config.yaml
num_hidden_layers: 11
hidden_size: 64
num_attention_heads: 1
num_key_value_heads: 1
head_dim: 32
intermediate_size: 192
vocab_size: 8192
hidden_act: "swiglu"
norm: "rmsnorm"
norm_place: "pre"
norm_eps: 1e-05
positions: "rope"
rope_theta: 10000.0
rope_fraction: 1.0
qk_norm: false
attn_scale: 0.177
bias: "none"
tie_word_embeddings: true
parallel_block: false
init: "normal"
init_std_qkv: 0.0625
init_std_o: 0.0
init_std_up: 0.0625
init_std_down: 0.0
optimizer: "adamw"
learning_rate: 0.005
beta1: 0.9
beta2: 0.95
weight_decay: 0.078
lr_head: 0.0105
max_grad_norm: 1.0
warmup_steps: 285
schedule: "wsd"
decay_fraction: 0.456
decay_shape: "sqrt"
final_lr_fraction: 0.1
batch_tokens: 32768
max_seq_len: 1024
doc_mask: true
train_tokens: 110400000
max_steps: 3370
dataset: "wikipedia_en"
Each number is 128 + 32 x the weight over the matrix's rms, rounded and kept within 0 to 255. Layers, rows and columns count from 0.

# layer 7 MLP up, 192x64, rms 0.174, rows 77-107, columns 32-63
[[146 113  67 126 132 120  87 146 142  84 115 219  78 182  96 133 129 117 140 102  91 153 141 109 142 171 148  90 124 159 117 157]
 [110 176 128 120 128  87 153 141 127  80 105 143 101 147 129 127  87 106 163  85  97 178  45  93 129 147 149 147 112 141 108 176]
 [135 192 190 193 133 147 120 106 109 165  98 119  94 149 105 193 132 157  86 133 156 135 117 111  74 162 135 147 123  84 169  87]
 [119 126 128 115 170 177  90 164 113  85 123 131  85  75 102 131 118 124  96 158 142 104 130 140  54 105 139 145 144 122  89 105]
 [197 107  71 122 127 126  76 130 120 140  73  70  86 155  88 145 113  90 147 118 112 131 157 101  86 108 137 148 138 175 126 122]
 [ 86  98 113 100 115 104 148 121 132 143  80 170 122 147 112  83 136 150 119 132  89 104 103 127 152 125 162 125  67 126 148 131]
 [200 108 116 102 119 131 118  99 128  94  52 151  79 168 123  58  99 113 114  97 118 136 122 136  85 117 164  95 166 162 146  57]
 [112 153 126 102 177 127 120 140 131  97 111 111 149 156 121 175 158 134 176 169 136 160 136 217 145 120 118 105  80 128 159 100]
 [141 131 136  69 123 120 159 161 129  90 109 138  98 145 178 130  81 105 135 112 117 208 177 155 117 164 142  94 155 145 130 107]
 [172 117 152 121 132 148 101 143 122 145 151 153 105 149 136  89 144 124  72 159 154  83 124 126 111  67  96  74 106  96 103  90]
 [163 156 132 200 152 140 173 131 132 147 157 129 194 145 138  80 138  81  68  87 111  89 119 110  94 115 100 105 107 152 149 172]
 [ 82 141 171 143 158 122 146 163 104 140  80 120 160 113  97 151 126 124 106 188 101 147 110 119 132 140 164 126  77  83 114 119]
 [139 143  96 148  92  93 154 101 138 202  83 112 162 130 144 171 158  99 106 147  76  75 100 141 111  76  92 103 118 163 117  90]
 [152 149 163 129 141 178 143 134  97 136 138 118 101 173 101 157 116  83 133 129 133 103 122 148 119 116 157 121 117  98 105 139]
 [ 95 184 152  95 160 123 122  76 152 150 146  88 119 112 129 139  99 132 130 112  77 100 156 162 140 142 143 134 202  89 115 170]
 [114 172 132 183  89 106 190 102 124 152  62 149 153 109  98 163 137 142 101 138  60 168 133 179 111 146  54 145 199 130 138 152]
 [132 179 116 178 146 140 159 152 168 138 137 158 169 121  84  97  97 152 145 123 114 185 141 155 128  88 131 111 104 109 152  54]
 [ 99 122 188 123 141 140 110 154 142  83 131 136 141  95 119 146 128 126 139 146 106 140 120  92 148 119 171 122 168 104 133 119]
 [139 129  95 158 132 137 112 133 123 100 135 152 118 123 115  78  95 140 128 151 134  92  88 135 105 109 126  50 153 133 110 135]
 [131 130 113 101 131 137 103 100 104 135 210 143 176 189 107  64 133 123 148 125 123 105 161 179 135  94 119 101 100 115 125  89]
 [110  98 127 109  84 168 209 178 142 142 188 106 161  54 126 103  95 135 145 178  99 104 138 102 113 141 185 133 119 134 119 159]
 [118  97 106 133 115 101 104 129 176 132 151 112 209 108 122 150 136 150 113 143 125 141 139 167 136 127 114 129 117 131  91 175]
 [129 140 110 108 137 104  76 116 155  98 143 137 161 128  72 142 106 137 110 193 115  76  69 103 118  67  82  88 166 129 124 121]
 [ 90  91 149 105 132 128 152 125 105 147 117 106 133 114 139 180  84 138  87 149  71  53 136 127 164 130  75 145 140 124  94 172]
 [108 130 129 178 125 111 146  87  89  69  77 108 186 178 151  74  96 124 161  89 115 165 142 198 115  95  97 123 160 110  85 139]
 [136  83 136 132 164 122 143 121 129  96 139 146  86 163 106  80 101 145 165 114 157  95 113  88 108 109 164 137 110 103 130 175]
 [178 159 183 142  69 135 130 149 122 109 132 116 143 131 139 127 124 149 155 148 191 177 152 143 101 119 153 102 131 114 135 133]
 [120  76  98 126 173 149 180 133 127 107  94  76 126 102 105 118 113 161 134 120 119 199  89 125  91  71 126 134 120 105  95 160]
 [121 126 175 153 114 144 126 159 150 165 189  81 185 113 132 102 101 150 118  96 125 105 102  87 171 125 139 123  99 188  92 122]
 [135 160  74 136 141 112 113 131 149 125 135 100 153 114  99 164  46 158 128  98 199 118 113 120 100 130 192 106 191 128 151  84]
 [ 85  98 146  96 146 128  90 170 140 142 156 152  82 144 163  68 126 111  67 136 111 131 138 136 162 155 132 115 105 182  80 135]]
# layer 7 MLP down (transposed), 192x64, rms 0.169, rows 77-107, columns 32-63
[[181  97 118 131 115 171 160 172 148 165 122 152 125  77  88 151 136 160 166 164 164 102 194 147 180  84 128 101  94 152 121 134]
 [105 147  92 119 156 145 140  79 104 148 116 117 125 124 114  35  79 129  87 126 102 113 161 125 133 156 174 159 133 114 120  80]
 [ 82 119 146 141 112 125 158 107 157 140 128  82 130 187 148  94  87  77 101  72 159 138 188 122 132 111 108  13 142 225 108 124]
 [163 132 115 125 147 212 127  98 118 143 168 115  93  91  98 127 114 107 110 162 119 103 113  99 141 105  80 154 171 121 125 131]
 [124  60  67 134 129 122 152 170 145 152 189  98 142 105 165 146 132 147 136 110 162 165 117 157  50 119 143 103 182 133 156 108]
 [115 130 159 141  97 176 109 127 101 139 172 134 136 117 132  95 116 145 182 142 150 119 148  93 133 125 125 142 131 186 148 138]
 [122  82 110  99 162 121  84 154 134 104 156  80 131 117 149 153 107  96 202 140 175 104 225 133 113 126  83  99 101 111 156  85]
 [ 95 161 136 108 109 106 104  58 102 134 100 102 114 204 104 158 121 163 119 136 120 141 100 111 148 101 115 103 168 123 145 119]
 [137 151 120 138 152 168 151 102  92 138 157  80 115 127 159 168 230 107 101  91 133 106 125 117 139 131  92 112 109  95 150 182]
 [140 132 129 134 125  85 145  71  84  76 122 111 124 148  96 108 121 182 151 176 115 138  82 132 105 118 131 204  82 113 145 149]
 [196 134 130 112 121 112 137 126  47  54 140 141 122  98  66 100 102 145 151 119 144  99 128 143 109 135 121 191 100 119 117 147]
 [133 113 130 125 162 107 183 156 103 121 137 102 135  95 145 142 148 177 130 156 182 149 112 190 122 115 161 116  89 168  78 144]
 [122 118 171 127 154 105 126 161 145 132 142 152 135 120 123 129 123 123 100 121  74 114 112 117 151 191 100 186 147  82  71 128]
 [129 133 141 145 108 128  92 132 127 120 141 122 160  43 114  70 109 116 154  89 159 140 127 133 163 165 134 190 134 164 160 121]
 [125 136 164 114 121 181 123 132 206 133 127 152 113 112 180 106 141 108 159 120 145 114 138 167 139 159 131 139 183 131 128 129]
 [107 175 138 188 174 114 117 121 143 123 140 134 113 114  69 144 197 172 106 162 114 148 111  83 123  75 176  59 130 135 178 108]
 [122 150 164  90 127 104  82 110 114 127  98  97 142 126 155 127 164 116 145 105 152 151 135 165 125 120  87 154 127 149 126 116]
 [153 118 100 127 126 116 114 117 141 135  70 106 159 176  91 107 112 124 149 170 117 133 132 139 132 101 154  99 130 170 137  98]
 [175  93 110 102 146 144 125 101  92  76 136 107 133  94  85 141 139 161 138 132 117 153 109 148 120 129  93 223 140 123 165 188]
 [ 97 163 138 128 159  53 120 127 153 175  96  83 138 112 139 185  92 112 125 102 201  99 181  66 113 116 170 108 132 165 146 171]
 [127 153 122 143 140 124 135 114 100 130 104 156 144 148 109 147 140 106 103  72 138 161 194 193 149 129 132  68 129  67 114  99]
 [ 84 156 124 112 110 192 122 130 118 118 165 177  77 127 136 166  87  62 132 125 153 139 162 106 120 150 170 163 161 130 145 109]
 [136 192 140 152 121  96 100 130  85 126 161 138 112 132 110 150 111 169 134 120 127  74 128 145 175 131 142 200 122 192 115 134]
 [183 132  86 161 195 122 159 129 192 172 102 120 149 175 143  80 125 119  66 149 157 161  88 119  83 151  97 107  63 109 147 145]
 [151 130 143 154 126 162 175 141  88 102 133 134 154 192  97 110  99 100  99 121 168 152 157 126 132 115 221  99 145 153 133 133]
 [149 123 101 148 134  91 146 125  95  95 176  97  96 135 137  91 154 108 111  95 134  97 104 121 141 147 120 100  87 108  76 125]
 [145 121 161 157  79 162 132 151  97 142 115 132 157 100 156 132 162 106 109  98 123 226 163 155 131 155 111  98 164 167 140 155]
 [ 88  88 161 140 116 118 167 110  97 142  80 155 155 152 159  73  72 107 118 134 139 131 157 160 120  84  57 186 118 138 112 153]
 [117  90 108 186 137 144 128 128 149 153 172  93  99 108 171  53 125  72 165 111 172  70  99 140 100  80  96  98 108 118 135 111]
 [162 160 151 175 140 197 132 113 114 132 126 106 152 151  93 192 130 131 129 155 117 147 164 106 103 137  65  46 131 168 111 147]
 [157 122 115  90 134 127 158 206  75  91 100 143 128 120  75 140 185 111 122 139 102 185 144 147 204 159  90 179 109  64  78 149]]
# layer 7 MLP gate, 192x64, rms 0.195, rows 78-108, columns 32-63
[[ 82 130 142  84  68 144  82  78 101 174 127  85  78 135 125 103 132 128 112 160 123  90 171 123 142  89 184 135 130  83 180 191]
 [126 156 144 133 124  98  93 134  76 168 150 113 150  80 160  48 130 100  81  89 167 115 107  80 109  64 192 212 154  85 138  87]
 [152 170  76 131  98  70 143 125  96 181 156 180 159 140 214 123  91 157 134 164  59 148 141 142 180 114 103 155  88  99 175 120]
 [137 157  88 132 137 120  93 120  88  79  92 109  96 193  82 140 109 117 135  80 101 107 141 109 125 106 202 175 142 171 116 176]
 [158 119 157 159  63 112 109 156 133 129 121 163  82 150 140  51 110 140 165 127 127 166 136 123 154 119 143 100  83 154 105 110]
 [107 113 119  97  91 109 104  92 130  83 170 158 130 127 175 163 127 116  93 148  41 137  63 159 143 108 125 126  77  97 164 142]
 [112 172 112 123  81 121  84 128 147  97 149 130 197 181 142  85 120 121 106 121 110 101 121  73 128 103  87 127 108 164 174 118]
 [163 122 181 106 135 134 129 122 128 107 110 155 117 130 171 116  99 184 160 147 167 110 130  85 105 110 127 153 135 125 120 131]
 [ 93 117 131  94 100  99 152 139 116 141 148 108 150 139 126 149 149 155  97  63 163 149 123 144 188 137 210 186 119 125 181 190]
 [149 104 170 104 116 137 129 110 117 134 191 130 123  80 118 183 136 129 115 124 102 122 160  88 186 100  68 148 167 123 170 185]
 [ 86 150 105 164 193  75 108 109  78 114 124 129 169 136 129 143 138  92 114 175 105  98 102  80 158 107 194 137 120  93 120 132]
 [134 155 162 146 159 104 114  99 121 103 163 174  84 175 131  86 113  90 146  45 137 130 112 107 171 182 165 146 125  54 115 176]
 [144  97  65 150  74 132 140  86 148 124 141 135 118 120 189 101 129 169 127 126 139 174 126 102 124 100 110 131 148 136 168  86]
 [117 170  80  92 132 150 161 146 169 111 127 172 112 104 184  69 142 137  72 119  96 125 153 178 186  96 141 131 139 149 171 125]
 [181 135  65 138 101 125 129  88 105 140 148 104 103  82 163  89 157 163 114 119 120 149 101 125  96  70 134 205 168 102 164  98]
 [ 80 126 141 122 134 127 110  95 122 122 177 170 140 129 151 104 145 124  97 118 181 101 108 145 106 100  99 132 162 118 127 127]
 [ 96 118 133 110 129  98 104 130 168 169 113 121 114 141 127 117 181 162  62 137 118  81 179  91  84 107 113 136 162  73 112 169]
 [129 143 124  72 162 140 150 130 131 138 112 134 194 163 112 135  99 123 118  92 133 135  69  73 121 164 102 207 126 127 155 147]
 [ 72 132  93 152 138 118  98 109 116 159 128  97 195 128 112 152 136  66 149  71  82 110 109  74 117 112  93 107 158 158 103 130]
 [123 138 116 127 141 164 124 169 120 109 176 140 117  92 105 113 100 175 124 170 128  85 124  72 159  86 123 130 136 142 151 172]
 [ 91 107  85 106 130 109 115 147 168 120 109 120 116 135 115 138 146 154  76 139 112 179 176 105 136 103 140 125 173 128 147 147]
 [165 136 172 149 122 121 148 101 102 126 127 174 143  93 149 115 156 117 157 132  96 124  95 146 174 130 119 150 154 126 163 157]
 [129  92 126  66  84 130  28  82  95 116 144 149 142 194 151 124  79 119 132 109 111 116 201 117 150 111 170 123  90 130 110 149]
 [148 109 126 128 139  51  44  98 107 105  88 134 167 165 123 133 191 180 107 134 129 129 156 166 119 138 109 167 102 139  90  82]
 [134 175 137 163 108  89 149 154 123  87 168 104 105  94 132 140 127 157 163 112  68 107 132 141 180 105 101 149  81  87 151 174]
 [128 160 112 163  86  73 125 154 107  81 208 104 138 107  82 171 174 118  79 103 141 145  91 136 153 170 147 131 131  70 125 125]
 [123 111  96 110 116 104 124 149 135 151 167 103 127 172 140 141 123 138 111 129 172 155 162 173 117 101 130 120 135 142 184  71]
 [ 89  99 131 159 142 139  63 124  89  69 167  83 130 151 139 107 162  33 104 179 135 115 108 153 145 168 134 144 164 134 111 118]
 [120 186 112 133 118  91 127 202 106  82 161 149 164  99 189 134 137 105 144 185 136 150 113 165 116  91 154 145 118  62 162  58]
 [103 175 107 168 143  76 121 119  97  95 134  96  73 130 122 178 157 163 138 133 147 116 112 143 128  51  90 162 138 142 168 167]
 [161 113 134 155 106 138 119 124  83 159 122 145 102 130 176 157 120 183 127 142 150 117 122 139 167 153 135 237  83 110 136 147]]